Weights of a small transformer language model.
Size: 18 layers, width 128, 2 heads of 64 (1 for keys and values), MLP 256 SwiGLU, vocabulary 3091, 3.48M parameters.
Architecture: RMSNorm before each block, rotary positions, untied embeddings.
Training: a variant of Adam for these matrices, 163M tokens, 4966 steps.
Each number is 500 + 25 x the weight over its row's rms, rounded and kept within 0 to 999. Layers, rows and columns count from 0. Numbers have three digits each. The size before them is the row's rms in percent of the matrix's.

# up: layer 15 MLP up, 256x128, rms 0.154, rows 168-234, columns 64-127
# down: layer 15 MLP down (transposed), 256x128, rms 0.151, rows 168-234, columns 64-127
# gate: layer 15 MLP gate, 256x128, rms 0.158, rows 169-234, columns 64-127
up168 100:479491494514444530530487495549505496513497498526449534471475536479521523462473480475507506488490518510481512507534553519518547516466502513488506521518522530529464544510528550501494520457493481
down168 095:512506499473508496520473517453491495469508514509501519527519471505510503491498518516491500534495517511465499495505504462473486491496529496523501494449480492495509500489519521466467528486509536
gate169 098:469508531463513505528501465540492499480510479498495543488500516506508517496459476510494517493493509506511475508476517533473495550538504503502499506510572479517547518531479538478526465506479502
up169 097:492522482480528531513508537458502527503570530517484511495482548514539490546476477483526516483512508484485497521552514437516487503563519500522496532464510473543507490538514512490488491514529496
down169 099:498542464494534452506516515523462512535497537484539504486490504498504507503496494518478506480514512479520432519468508500495532443513460502516511528537506466525545517487519497461454510518489442
gate170 099:549478511483506507496501523477487498522452496500533478517477502522515488472491503490485489473522504500530500535547544524512462491466495497497518478487498497503518500490536500448540491447466508
up170 097:528527469515505468490494494465545511476513483503518494439537513510455540507506495459478510481499491490440532508507475502487468522486514547481520483487497472477499453511515500543463514471455473
down170 096:503481509482498478475479489502496474491511497532531524518480449511507533499513544493506529484490474479506541522510496490469496504471549532443489502511458506487508483513480490498507511447498486
gate171 104:535509521526554503425470542486477493518497532553488500527491472474549478499486470525481478516510499482486482532538512491504496553531480514501525511513498474514536503461485488508465520504497508
up171 100:490484538476490496501554484442536514527529484485540482455519502515491499473527478503488512512507500521501510509477510514483509480507545449503522513495525574480480556484516519487520501518499526
down171 101:514520480512513501508515515477509473491500470484492512501455483497531470466498449475492516472480472483541504512494477514496532480456509479448503539524526515532526492465494520503484474474461516
gate172 101:489463466462517504494506526507486497446475507561524525494503491522474488559492503527467469502522489484539512504517526481460497486512520489519515472510491511524507468499466491503509484482512535
up172 109:519480481507496491486487497470519522489500500513465503530509445491521536475461476481483502537493507496487466528469535499524512473503556478476567509461494505509505523535490495448508504498480479
down172 106:524528461515501473509519517483477455469487511518462458514484517525507508490450489515513517508502499492515483516490506473443496480475498547525463454481442482507535486502507527465475506483527493
gate173 100:553483525486517470499504517513509497488485465483455503476499459466501524517441503505528482480524508461525502486517494475480516561503504496502488485458504481510524488489481480495519502516460497
up173 093:474536502522491520511439504456509497520517538462495478537513463536454488508514493502478501489515494519494509471494532502532455475465521482551527527519547533495489534537529502476534438465497522
down173 092:517492466489520512476519516494489513481467507524506483476511489473521530484457516506507486475485492494489524491546501480501508467516486518512494514487474504528481450459560472434478500504467476
gate174 103:493460497490472497527492519484482484529494533451460478478502500528504514500516479514476477543448522437493521507483501480443488500502545554512483481520465513474483563506517522496489498521506495
up174 100:487482483491543469507474483501473516527491510489493513517465545527456507481524481497487489526509479450494480511490475493498490461475510498513482498471481506510473514502512536521484510483498476
down174 101:485466518463542480501482472499520516486501464542457499467495503520519511503469547510477472463490491504478483501500493542504485441538509518436520511513498489514485525452496473496467465490487470
gate175 094:454426516479467483489484459507468476464478514508464488529500478562474533458465491489479496490544470518540492512492523480504515497522482522474516522456480517533532514524505470498469504477494486
up175 100:516474507508518456501521500448464497489508526497534503493488504539508473519432555496489486567507501524505472507513482514499486542503479462502502524514492502460493500471521515492546460516518477
down175 100:453491471478492544530459554500500510464513492518541520479497497497514509504503460453479484487480492520491468500505508497515509559534524504504506476490499484520489478526472523484418505462485502
gate176 092:503528491477508473489524531508501505543471470503513527505551477550466488523493497492474522517512524492510484539518480493445497522449518555482480537508476509488475471495489514488496525458481529
up176 094:464457487515483482477481516513507508464470514515431493507524521461484515462520520508529526487524486510517484481481530481540486505455477466526460477503522481508530540530531475517535532501521511
down176 093:532527488487497532497500509483502535474539520481517458522483501502493524478494472472481454506501522474484504489520534480440465550471474503500495524528494533460475498512494484529523509517462507
gate177 100:495498460522498467505508483490540524511456490464505517493478507528483506475500501518479511521510516516567508519492544506464483548523469517497497517514516485494533517509495544499534525484499526
up177 099:493480507494517530517500526506453503480460523505486511525538483518517496498501502517479547446516529556482524518487504511502525481446512474525503481481501535495515465513509485511481496531545520
down177 101:487461470491460473473511518477497513486450492481514534494495455522494494499496523498505487474533462522539483489475529506542483506445496471490512492490508514523534482494517512508515520509516513
gate178 101:485483460514517507464481500454465521480544524471518469493494549465463481552489529439512477472528475486492509524520481491485536515572535523452509493523493463486525508492533521512507476516503499
up178 100:492500502488518515469487509533506566466498472464494518482492482512483490485493466488524504484496523492517477521515492511514493463489537527479470520497517519522472465546460490522515481480547489
down178 099:478537482546498494492468460498496504500494491445479439490495500496519494501527441487469486478514475499473492519490488494539485548532511486497470517510516512488451485456455468517484512557515500
gate179 105:493519533469519503508509489524546509558531537477497540490510482491515553523514486468515505520510477496489529469512496486485510487476501490475533478547490487484514480472501524552479526482513511
up179 103:546519545486479550522517524474542509548548476535479455524490500518539486460502495470464513486492540484454527476517515458493490502509484509482510499496482514491527542534475497528508527467520524
down179 103:528536480481555474511525499516471495502456501486490468504505504462540521513483446496499447500487489454538506525495546507452493481510518532507470486547464515512536570528500500501528479525536513
gate180 106:490506511505513528527525476535524522503501468462505518483490491550522520471509468496466491496580504493496489506490533462512516510520506474502531473474494539496470479494473558514523513526505504
up180 105:493475445517492481570520470486493455541467522510501475512504504502472485478504507513514496491518486522518546489435473513511533547476494472487520504497523471475490513487507461480454502482529530
down180 106:531543511471490531504477466504484509489540515519484540459469522507472474479542486527484499527482467463511506483519532503513492511528469465452469492540518500486493488530475469523510501480562536
gate181 104:485494495479517521515500511476507528500521489518508551478462474505534523495452470517545472537486505484477556525516525506499470501500541520495500503512507495546509484486497483530496515509495467
up181 106:416544475499484497532516529501532458447498522498510476486461542515493519506530541528543513500478499520523494491503488454495483475509468483541522536515485481464539501500492459504516492499502513
down181 109:484438481488476475509517548494520497546483503477476535507555493461509473513514513517505509502496515514523468494477495527507497548541509479452526494511512490507509533499505446498484505528517501
gate182 099:481502487497544501475485530510552516518493524514478498520485502529500502492516484495527496516463463453523511479528511509465528541487543518453477468491552510541518498498468498507482535533514517
up182 101:522491488497496471492542482501498509490487502525528520516555478515473520510506488486506529529465498572489501507497539530529529510552506486451506507499536437501500518499492513475536487454501516
down182 102:481460487489495553538486505480503506497528475500485458517487487509503485535487508510499494511523461513429518534465507488486490502440524480518531493463498503500484490502496486506499521527533500
gate183 099:476483478510504454536517504524491501501537572527526481495535484520464490470518463471469504544484508547503494473516509477498505535506530513522528466485518532513510475517442481538463527484465480
up183 101:480477481486532441499529516485490475498556479481559488486577522477487494520504495532511495496480448505510491505533492477484530478517517508479518468500478472535466499517503499529513493546540464
down183 099:492506523497489423486484533498484504496482561488501463527496479505557460473515506500496449516476465480496480493470481449482517483487536556476520499473512523513512469473490522517490520502496483
gate184 100:527493462496480522527504486526529516522449543478477502430478419516502483526511481465451489477469480443512535502512488507488475522448483442514485476545502488505496510491496517499467543490491494
up184 099:473458501499554498497540519532549475542490522521524494531527496528487464512497492531531534500505494503513535490522470539505494524503530517494501489494529543507522498472460498480501536469461519
down184 097:481505461496524442504541493484470523525510524529582477529490491545490498505513502471521477488474487484492498488477492539518512526488486528520473502499498512521518496535538517431483484498486530
gate185 092:531502482512495513472493484490497515498493520444518515490533452517499527496492471489526481512497548518506503549554517519457499481535510480475505526553478469511456475482490495509491472538467494
up185 095:481504495483481465498503542475516468528497529532471507459544528496517476532501505497512523510469522490488502475509467497559524486487509516547517514475502507481505495492524523522523483495555483
down185 091:521541507516538536495534546524532522462514442515468483519473504521502529500504518488475551483499523477506490526502515444541493492490496471516525473499516480471518474493533493515519538537524489
gate186 087:462494486492519505485511514529522537547480516497490505473533472524485520525544488522482541501474513462517526537525492470540516539547485496515451509510497468534532524457502501482505476527491502
up186 094:512503470512487517490458506459505514519460478523493484509496515485468566544501497477469465493531518536540489509519525520537539487526521476503537522498512540542534497525541479495451477527484510
down186 096:493461511490494512467472494491546503499479511503512482516446488492483519500494462492465507526503515483492486506508488498492487530528489532485532471493505522474518477510466521494551493436524496
gate187 101:552501537499515537506523477497496556492469483497509509506511488503540472509495444499482485463550479500532476502496441515516497467537468472510482490521491496538518485474497522520478543482485531
up187 102:478493548493481515515503515490519509487544532509511479530496498507444495432503509521546493524470539481506493548513507468505536475498479494522529508536502518463488470521494522489520494510519504
down187 100:490493515515507484479503504505456487496529513491511534500483470465527500513502492500501500518519479480510529518525501509486471496495472512479551504471453537451494460533517536465543502493469471
gate188 094:490525507500522488514532491495504509523476522451512517490495448523542531524531503462504491499500526490521511487479496491493513509473506519511493499507469500529506577473537475540492506514523501
up188 098:536494451463527511470487521489481475517517492528532448501479506496511467485490474509466458484535468524484477481487485505527532505503508493485512533501512524519477530479493477516507549459468510
down188 104:494500538578521502523542514456477522539473491510504454517453466505458488491492484510493523498467499466536485548515485502476489482537519484509487496501540533461498429557461512505484490482526492
gate189 094:506474491473498503527510542509511534535513478490489492484500542528481505442482513495505482496500461492473491475519503453495531457494491514495467485521524505521440482476448500499540501550473459
up189 100:527499506537502494505503456515501500540439499518495504508525515547512534491567474505515521509507520492522469540488470479492505470496523543470543493486487500490507484496495482474492472459487470
down189 098:484523515498521551511486517448466538482489490480481496475520492540500551444492542522448492500484531528491452486527464501491546524457504464574492475480521497499513498486504462516491507519482467
gate190 093:487493450526478525544519553476503503499509502542535489502480523523486508518499487535487452530584508507524505521478492487498502536514519510533465526482536474494510508529502479537503531509494500
up190 098:490480532508510496474476491511471481488495454538505510519492481524478520475533467446456510521492489505490483517528518486509489509511530478501495529470521501511501509510460506446492554495513458
down190 098:493471486482535520476520528514524480529475529506511503521496503451509473463502524558483439515529467519486464484536484505564504525481502468474505458515503517504516501521534500476517480500546505
gate191 100:465449468496530487506476501497508484485486512454510477473474504543480519477479475523477497509487490518507444468502454493468486546518518521477482481494524494493540490456509498503488471509461501
up191 104:509498496477540465538543505448521527534485495496497479503494514526523504539480491490522521463508499499497526476476485527437472516526528531468497497508478468505483485521492486486539560528465456
down191 107:495530507488529500461463493504491495485509519496480514529505501509518493502467506525517485521497521482478499514508510514500489500506497504453492507457472504489556503502464506483532524459514549
gate192 102:510527499482503506534459494501515528508501550510489470500495517542528555520454499499503488502493523478499527497514489473563566487515527447491517475518508500532517477500514546517436507512508521
up192 104:503474492512462541515503513492503543526505484483470483506482480563543491482545466486486533506473520480488532487559509514507482524465488482493503512463498536466491483507482493497481506480513501
down192 105:527525523419545505519498496507504495516472507544497484487478498504483509528519541512532517507488461477495546507496491491547491470523528507488519517507517494474509462489489516501471519508486478
gate193 092:541501498480516527531493497517554538523501488501501491485497502501494481498510504476492521503529512425503532553448484536502517538505484469526520489513488498536498450489487488508507481506492473
up193 098:494497511509485494508515495525512523496523474519533516485485488545506511502475502519549526435451525492529512539503500502539501518506456514491486474485481515512475515457516495507489468545514473
down193 101:498499464505499521497504443518492414509523528514494506517545495509481490558535512520463496581505502499480528526492492522501482474481490494506497513482513549517496503520516462439487515472482503
gate194 099:525499516504473510468504452463433513531481481472512499482548521520506543536502499486481525521505506473494500466526487547483546486524524462444491507485480466492498519509475477494473480472481535
up194 096:454478481490491490507480517454494507504459477516511493473496488541515514514509505484542516538503508529538503460517482528486538482510506505496544519532509475518522525473488477539498500493549518
down194 098:521519500483469575467488502508496478545508516482457498522490446478494511521535509472473504469527485515482520528537493496517494474495511466506509494518482493572450496536518475493478504466533503
gate195 101:510478494500525522515470532531504441535515490494524513524545520500473499490532510505468500512545493453557513493545538489525516500536575498496535512527510488487479524467529482479516486488509510
up195 104:480465506519478528508520507510488429553501547521543463479512522501473521533503473510527485501520525513478515485499507505521524504512504512449469472471511498505495566506469502482510459499519504
down195 100:540553505478573496485540483483511470523485494491520471471490497497490467493515496506449457514509504445502473502498532490490478475519504521488447512510510510478507457505436531543544545485521507
gate196 092:505496512492494506546545518488480432438463467539502524499482455538482546523530470484476541511466526489504469511480511492490513523474508524501498501523538504494508519477472514510504470513497519
up196 092:466516534527493522498494548528526511504482527517538460513481526473500552479547490482501486519531481517447535484491505487535508487532462528518545489486498495484535492493506505474544507500458523
down196 097:491524506428525534480512544526492495518522448501514490510462508479530514533511492501477479513531490508468490488484513502511493529519531475536498507527515469501554492458495477513493457482530505
gate197 102:494489496495536533506490482465561508497495505539526500513507498506496522494462511443526452464490472516491534554545506500525502483540508435494525482530503478512519509465527546506483550512460507
up197 104:541540532497526521496516494536451493523466501549449543501503466514484525521516508498455501520490505473523503487528471510443505505484443530498501534511520492491478470502491540508484476506532457
down197 102:524479496542507515508490545487519508510533513509522472497491501509499512477522497488488477536450519464462500498468516525481470525510507499499505557485537529444493500480492473489485527502464481
gate198 098:473513505527491468462482521485500537505550530482490483513461530526531515491496471489529489492479516501489517563504541486511504472501501508501519525487464480507485520543481501528500583491521510
up198 099:505518539478520520502487515494454500470524513520471506544465526515475498473468480512540491455469471536522484500513528471509485536498537505479474508537503481488490505481516460511480539477496440
down198 100:494517481505534525531513443492576526510475513553515478475464502503481523481497493467488502503507494487463527472475493506491541513500502508490504515515501453490489556477483495528546471526502475
gate199 094:533506519503523449490510536489511498499490469489497507488477491558465512476478469507477482508499507526551465500481464532466571510493508487526479453503515471512505519479471476491501479512457459
up199 092:541497517468536492504509507469516462514510486512444541527483490537520484471514475498467456496532511500505514486508489513508540499500487501528482486474547494488512515480469446449517503497496485
down199 093:497469483472511430513481474517492476505487511460511528524496510515538471473518515492505481501492457505510514468468491527511527494484481516547510480508553507488460505486491462508519519512480484
gate200 096:468478513516480477518479532492513508463481463469472518434524515488458513512536540523486519505550502444478498535474522493504493493485530540528466505486499515517489501523519500456461477500498509
up200 099:506485478482480526548512519520470483489514501468500497532563472491504505516532501480498456482493498518487522514546488509501530471558513494474464474533481507484476491481494454503454503534474497
down200 105:495519512527510536516498481567498520530551512532461489536457483504498495483485487494501540509493524535480511487521497510511495507483528454529504507527484556429505457501496532522507535471480532
gate201 099:502490535508495499499547469497474534497518540472476466439510477552470512503515473505477537540562503479511481517511508490470523547513521517489558492518484512451499495521510521514509532540490491
up201 093:494519514476491522496535485500493527490471512469471436479554483532459482522496497532467499416523497503434498461501483522493470538515509537501494511521493464465458470557528490488487494481493494
down201 097:506501537507490516455521533512516486481543510489531484538513474484513502496470487542523478498486504470448499479509462558534458486528506511509543503489504491496507487513504483507471434501530482
gate202 099:505492486526486501512507522509484523516490508503495535515489456521566499513530512458486489506488526500508567527504479508483476486502506478496548487549541498539513525452515511527513534468509501
up202 105:463504472474513474526459471533500474532518481494463494520470483497502505492506560470534477538501517491509546502496474484511491487507493492489483475465492484509464493454529487534495516482549501
down202 105:444499489466523487520457490502491512488506482520501518511509528485461497522527503483515505450468489494545471514490486477498506505542471493493456501444534545466489433543474480494507486474493510
gate203 105:503513508534520520477512493502540493464530511470473498545518505494493489507506483475448521480474467454503497517499518500492533514499489491477529501506498548526502503495486548504549508495513524
up203 098:499522519524501477500512509501517569496496482480480456453500484489481531487506498490495465476510498462502559487503516486497516522524501490527514483497532507517479521470533493485468507510459455
down203 100:539528519481472499505514474525502460513506487474546527483522504467511496510525501485539473509502500512540533526551540506541572497521499485511453491523542503496531463510487514512503501468523511
gate204 099:467492538497525494510480490448504495544506527472468503508518504496534497497488473515474507501537492482450509460514520487545488513527529523448494546530535507529504531463507475499487500516520495
up204 099:480504490510510476516542550472508516518498556522497493514470512535540515513492449455535467513504501492471512475504507514531469482464486513497525517522551555475462478502470528537530532552471506
down204 101:500491516476481499487472455481446524499501458531509490469511494474442514473506506527500479465531468453518454502504510529503492494530472514488496496506515508505439477475545507482504472506459498
gate205 109:495534529493554522430539486501532500533477559519511460483499469511517505484474521481492458534512476516494517502529522527492491537509506481468511503515497534511464494454525509478475476506487470
up205 100:501492486510511523526508545498499507478485494450481533485503493475499526470507474499499485505485456548477513488461572482474480530452520546538558537507549476531496566477509493530492523501495502
down205 104:562526515526515511503470531514517454483505499509518484529490516509497498488493464515509501489496496437516530494499504499517503443509477465472467497514512501505449493482450478499516496536516446
gate206 108:472512487500531509479465474503498479528512462485463525468492503501491517470497515465478493493525505485466498494546496490507498472447478479485534481521538515538479501467583497508501536481490511
up206 100:483508482502508467520478531512452512458468524485450527488474486538513467497536541488486525432523521522492527510490524502534538526473492509492458503482528522506479554509530484483512519483496507
down206 101:509511498559497477515529509496525488489498522516487487533495523485512503489464501502456493495487457484533515477470478495486481503579497481498448484490482512474537473463475497467524498530504502
gate207 100:497488500534513501521500501492497551478472551520494479521476472552485527514480472486466496463534550513528541580494516485503470514457501493523504535483479518506530483528514505491530513534520492
up207 102:529530541510475509492493499508504492544522507532502523500546501482514533445462457498500503523541489504442500477522469486520505534476503524469517493540517493466543536488527519471475483493482470
down207 106:494538506503513539484477502492509511571497512547474492465492482496527519484514468510484484503501502497502542487503500515543444517502520539527495517486498498482483479515482522490533510511532506
gate208 093:482530530494497537500510532436528529492496524519510513517515468483477483437470485485470469538485496492482503508482509484476507418456520491500516465482466496514505490471522509476522544500502518
up208 098:485493513526486493508492489499512485486479472496480469496481462539484498463485486536496526499491493488488490545505485535473476470513511486490523526537552501451511471486510493471440454460496540
down208 100:533496515471463459493486492538517501494533520477470492548546518520513501531486516531490455543505485474479504505455449488506525521473522493511520465520515461492499479505525514515496438535489484
gate209 107:506501498474524526536516531492513515525535525499501473454490486494542511481535494444512551490531496512485517428485473510463504540489498452461456533514513502494514500482482512516470506498447478
up209 099:477495484496569496471476513500489441453463462512556508517497502547529504524492508515489495461494534518479477528471495492451535488529486486525521506513473510536506506502538492472548545537522503
down209 096:522493488561492502454517508491468481542530517500548472465502512494492476458512478506507507487488535518514448506478542491476511493502501490480498525498508577519497492516556502494501484480492516
gate210 105:536510489522513534505525488507486502530529500476498535486515512517562518502476501424476504545518511541502510487509482504507570491464477503489527512532476494527527600493526507511478498471503509
up210 103:538501505501550515445496481454483499551511526529473499483527493433488480497497479455488515501469488490469508486495512492504486448526488537497524483483491467541518490464497472508512505493515492
down210 102:457565496489520530530516534498528512503442528500499497542528534436522494534520444475519463492470462495509530487502525490507502461499519510486499437490486463512520476519463471491525464510562496
gate211 102:492477459516491549506451482523531535442480542509485461524469480519470513538501530548484502476556531529491500559493520497491515520475525505539497485474490504509515479477517494500532501499501498
up211 100:488512535522461493516508481499530462533510461538484487497478505473502496493525492450482495494516483468501509431514474494510490503444525500516499517478502519516520509493487497537500566492478485
down211 103:475474507495514557502505477514530529482500511462542497467507512493475508494475485476480497516498516498545542532498488508542527511525473445554538478491519491526483542500509518496491496513524496
gate212 103:550481469506548551512493495524510532526507514476508518482488434481482506488465488514469500498474513538452524526502494468494488534520553497547537499525529514518480539442463524544507514490494503
up212 099:544485501499505487515492511466492484503464460530485547543487475541449478466465541491526519491500554531514505524473468477462531482476501494530504533490485529496476470506553547483516513509434510
down212 100:508476523450510476506497531511484531542438490501479495473480480467502515534515465492517467517532464542545545477519473540549499465547487502486506535533516471535502509484493477530488516503497479
gate213 101:492474506503520495489499497474463497500492531479531489493523500542488511467527487456497500500484512483462495532510559472557501453535503487448468555465486511451490497495497563495505490489516491
up213 101:459485502477491523533428475531536468472467515510481524522486505508538521499492533491496488554504457528545452466478471526482512500572513524516510517494511507485458513528484460525501483519543477
down213 102:505477512488512553501528497460508541528493485527508468528484490508526488515472460508502489534440467473508496480491508512476489476503505528472505465489491471503504511512476544464495488500538491
gate214 102:527445474542532524495485478484553543493492455514501506494518492510503512494529505509467460484477544532460512512482529501532547520480501457510515507525509492469491476509498508490577497446505514
up214 106:479470530488513496526499490486500523510444488524482497521504480515506507526489506492454474456525493447543488524525519483505514450468462503473520444470502480487513487510525499477507518500463484
down214 104:498486505442506528470477495501522485547537480537516536482516481462450514514511505459504513523476506502503519527501472549542503522477525477549526463504453490492486488445533474499512509487496510
gate215 096:511479521523488526487454552560529506504536508482473486492509496452527466508480458521474486469495510468468511505574499470524501468526489471469539556530515495490494486516524499500480540478508526
up215 098:465499512479494528466487484489534530519506500490511485545516486467503472483547545534470489488478492531508514505508494513506500463504481512526534540494513485512495490498472514551527472509492570
down215 099:501472495496520462480508540480476479524467490472502453531504497519467443477480507520486528537485554505524503502533504484536484508479460494498485464526494462485508551473482496483507473522508499
gate216 096:498470523527539539449549472510479448531500480507492500484476463500505490468467467538495556494496511523536505495482466466501497475502498534508514502497462510528482515433527501524517483491498553
up216 099:542468464516473506549525470525475488517484527512490536460503496506466470528514520480495462524517514527497550506504468473477477461490485489520477531479504490479443518490500498484523480538491526
down216 098:472511522465494537485510467472535465522447540543521506481504503488515521511491475549499492494464493519517543515523536499516505500496527505482502459483498497491516504531537482495502487516481515
gate217 100:520460468524544502524484475516500536438423472500498502487500501507486492535523463499470484517495499485519494510468518512506503470512478501482506479501491500496501540472459555506548501508496510
up217 098:507489498487464479477515487507487469547528504494509559524486565510497537511478484556553460527480453500548546487532499496521466463521467500471525530521518514511476487489512475495505463481521491
down217 095:506506435525516471490503462509481492517469506516531489492480525493502507500484530468507515537517482458513500519500518471485473510526484569522483475513495484528458490459499467480515492489428487
gate218 118:517525475525464511521522526453504494522486520490492537535472446516507500534510527503493514479552494495527533537496536460466493499478539476524488519507481492481527506498497492495493533494513474
up218 110:498492540488509494456464523468479483490467557480484540536494513486448548503505495490495526509535484467491505457526500531507487508499515462503474529515459512495500491485480491534487488501473479
down218 110:464497505499478523498446501507486492511508517492485504609447495495533472508461512507494489483487506499515494501454485515504484454519476475486504545537480502519476538492482489514536503507487484
gate219 102:516520531469525505488536473468517538462500481535527491491459484513462541514487463500488485462506514476546487494501535473487512516556481460532502503505503481517532503493497494494464476518490527
up219 102:503515497496475531488460524532468459484496493499473431510499494507514507490500530544472499499516502492511509506517562489542446501485512520518451481491508520497531525465466472481523517493540537
down219 104:528478470432516536529477530503514520538488501500492443485487550515535504471502468477491452524530497503527513513525497500492508509475504512477538545542498536511466467479499469547497504480468501
gate220 091:479504516517494533487509500497482499501460490450492475473482499507522541494503467498447518512508444510450526495520497512482531502500518480497521458549455493515530513497544490519539521506501450
up220 099:467529520492502507504498500532468491529468472463490479509516513522490505554490512508464532486467437517470500513489506524484484482451534514533503493514428478486483483527516485525529485497517472
down220 099:514514495497485508485514466500507476554537506552479496508488515486475498503499497537520461555490513511484453487503500544500489484516481546513536518497483530466461499529494480463487490473449470
gate221 096:458491505532508488515529471490503493491502536500501507473551469512471528477492485528518467471499494517527506494502512496495581518497489555495508510463513450491512529500500484493531467499508485
up221 098:495513470472500532476484486492511502488519530485488474514515489556503516486515515540517480493529446470478521492483528492547491497448509496491471458506498500441498488492512529497529492522530495
down221 095:493480480493494483555499468472543504505511540531515502512502486478512518513475480503527480539484476504497502544474562500494494524470509513495485479533495486529464485477488521506466485497491491
gate222 096:456495499554522496490518525490512501511521477518491482526519517534543513476530513516456452474491496455463526521516534497508500486476502487449556524508515513463480547470498479510473556523520520
up222 099:472477551499481504504513485514505525522490505477494533529516476518525500465503511515479481516505453426490500519497497442507478466506511459470509454508493454462497490480466524500471495560549423
down222 098:539564492484510494531491497488507516502491506523504474524521515506466506507492555503532519484512502516489532447530524494502497511500494498502476495476530463465485476488554483513507520487531477
gate223 100:522503568539535490507544517526497502501503477509546495455466494514544464481501513490532504509550484496503508491545483504477494508536501524464507531505517494518488499475518492526502515509543506
up223 107:474518523528506476517496536477477497512505514482458510529492474525527499576469506539494467458539455513533486516530530495470430524507520507499507470462492537510488485477543480435484522529528528
down223 103:473523489522494544504502529539488526496536494506499478528504517516531466515492489482491485496457497515477475493457510516505502488454492522558524492502468529514487463453473468521484553445513528
gate224 099:494505499506484531471548510516469543497488474507512537521536490520498551466490453463491539511499480468524553533480502514503476548529515473493524515526502526487527514496503514495463493471510507
up224 100:513537518486470516510533505526486521472498502500517539562503483497489534464495492469521523519481464474520524527486483478518447546530532466476502515497463482440522498491488516485473468459530489
down224 097:498480509452555486530464455532454503487489460512511536512511529496503503498499498498467519473498477499504522477488494523486511489525542462472472482476515441469485509467541460507485511477503494
gate225 105:540487485516529485515506470508476489502484517531542497503535499506506523541471498486478484470529501486535471502487495517467514503487499484437512489531455515541476498501495535493476540465492523
up225 108:551518526519518513451472521501507494449505487467457482503533495463509531506484517472446488486438475485456512495476504524488533508511448513493508510483513523508501525482492518470505512520522478
down225 109:508510507546497508515495510491437468509499511503464468468509529496515511490514520490469496453538501490516522500496508555499504453495545444473522462481482505513485476542514506514518486468461515
gate226 105:487476481505495554466511514502472483482533493493482484520489486497532498516459474470502502514461524524471549477515477475521512516459532514483534487514533512503500517515535492500496493498496520
up226 101:477520519486491459504541504506543509518504513511479525481503530526467522569502532490534528521479514466525470536444494496492519499513480514481516474529518452552537488502465477503469517510514491
down226 100:500472490510512526506475504508505485512517515493493511511500484511580460507479527520525510541517493512444511478499450499511492492466502541491532508483529541512508552455507519518493503500482491
gate227 096:510472504501500562498513473497491509503516499503474515491474478538506498500504498440495489526445533507468458491530535510466510528507503494483535501499541443536511496457505505531506535500492537
up227 098:533510489504487536523465528476499504498474501492482518515483505524526490514488470491480493517479482508494496522486467477491482562543518477495463520475498503468507463455431512486444544473506555
down227 097:456514583507494465524487484509505526551469511499513467525508507481501510486559493465524485464508479489509488445510526501515454435478474470489501482480507482503494502543484469530511507488532497
gate228 094:499493511509547501507505494507515428477498499529494519519516460483440527476474499493506471536524482461502501479499546512479484473499522498550506461516448548528531490530462516499519509463510509
up228 101:552510526508528497508526509499486511498529514493468508540512504503457516487504490521507527520467497474414475465530503448476488474482485505485486493484502478475525474481461497520460509469505460
down228 102:499491463463534549515481525524462515494516489462521490492509524477492488498510483509459477547523512516480472499510467478506505474480499503481511517497513474443516524506448509527478512512507477
gate229 099:498506502490473494520434483493505492487496527516476569500457450546502554485497497507555510499533483491528476518520481483478473508504529509514510509511455504540500504490519493520487521528492466
up229 105:493556499504516487502498524505485559518488480516498469517508513480518447564499530497469449492495497476477512477453496468514484484516493512485497480549507563545494439518523501499529500543478546
down229 104:479484446508545523479491480479503517473489502535479490504558495554459521477515509502560489524516512523467507514515548484487535487514452493498503518490573509467475468522502510537507489481478462
gate230 094:503480523502500499479512490472451510529475515448490528500480504490503502474506457518482504472533463516493482518526458508531465501532503480467479459463512523483460492478499512491485525489460494
up230 098:481533516503491517517536517512520466505494552503497514499509466525500485546511517478549501479510535519519548542519502511564446496472495510471473495520515527483490495518490501511499495480466517
down230 101:506453470480501507491475509509529519490516496554461526503502505485503536502551527480557533480511521504485477471508476480492503476516533488436471467492508462510475533507477491468482452503480478
gate231 097:478446505567517504461541533487494481518527522504511528497515504533498521484537485477510519516492462546514478546459440500480508498516499488485578474524475470545481510486500501511544506553534502
up231 090:492475499530519515462502504477473482538532507541514475495511464480519503513504508481502463534526491510498511522450448479470500502487518517490494481482467500536437463482501533468531546543515481
down231 094:507510487470501495545444460490510526504480497502498485519491517525530466492462484507500542486481506488468503449548511485530461481525495526496427492511500472460541504530531511498524480456485527
gate232 104:509478483490518474457502522494479488490492482491466488507506460488515503510536466534488482469532516518515475507507510473449546513511451503503495493500510473493496514488490477493501499544502490
up232 099:511477459494508510480501463511529547474477509486487525471516496483498510553508504516488458503489521516517474521499461474547498456506521489491456538479486491503516495504494526490523505461517494
down232 098:510473497500469504553534523535480513455476522508495499505531483493527533466519523495503498539466492481499504522521525491492496501524496472491503488532511485484506517448526517502483497496507495
gate233 094:517499514467503483505445532460476527472497506504489469543530471526485524507485511502492491506496489487517522471480482517507492540513523498514451495495525469558496510536471455468535496540499507
up233 096:516478464500500521487508500529489484530523527470555456500488497510508460479533481518521421513532516529500549482494527451515463513508523504511503511449459475469510503460534514512500494501522441
down233 099:536496457516476497485470510440503472528487469514479508499527487528511523483493484464493508471473498521508481465453482476487469509502478463459474524474495475543514506510492444496471466472537505
gate234 099:473508472530506522542500490500586499518467499510522502479514486540443527507537477520497477481524487472518506545460497498498504472473514523530489482502487518522488524513482486466458567481514477
up234 095:484471532497460475458475487467523489529485460455460538509481479507512521481452457480509484538522483501499465492525436496478530486500496493474470520471522478523454503490504505505486498443489489
down234 094:500485482534493567476503517532528500510497496477494493494471495481492528526545546518452543526531509504547527474523518532530537513538486556501500480481547463490485506469473512502481509450497525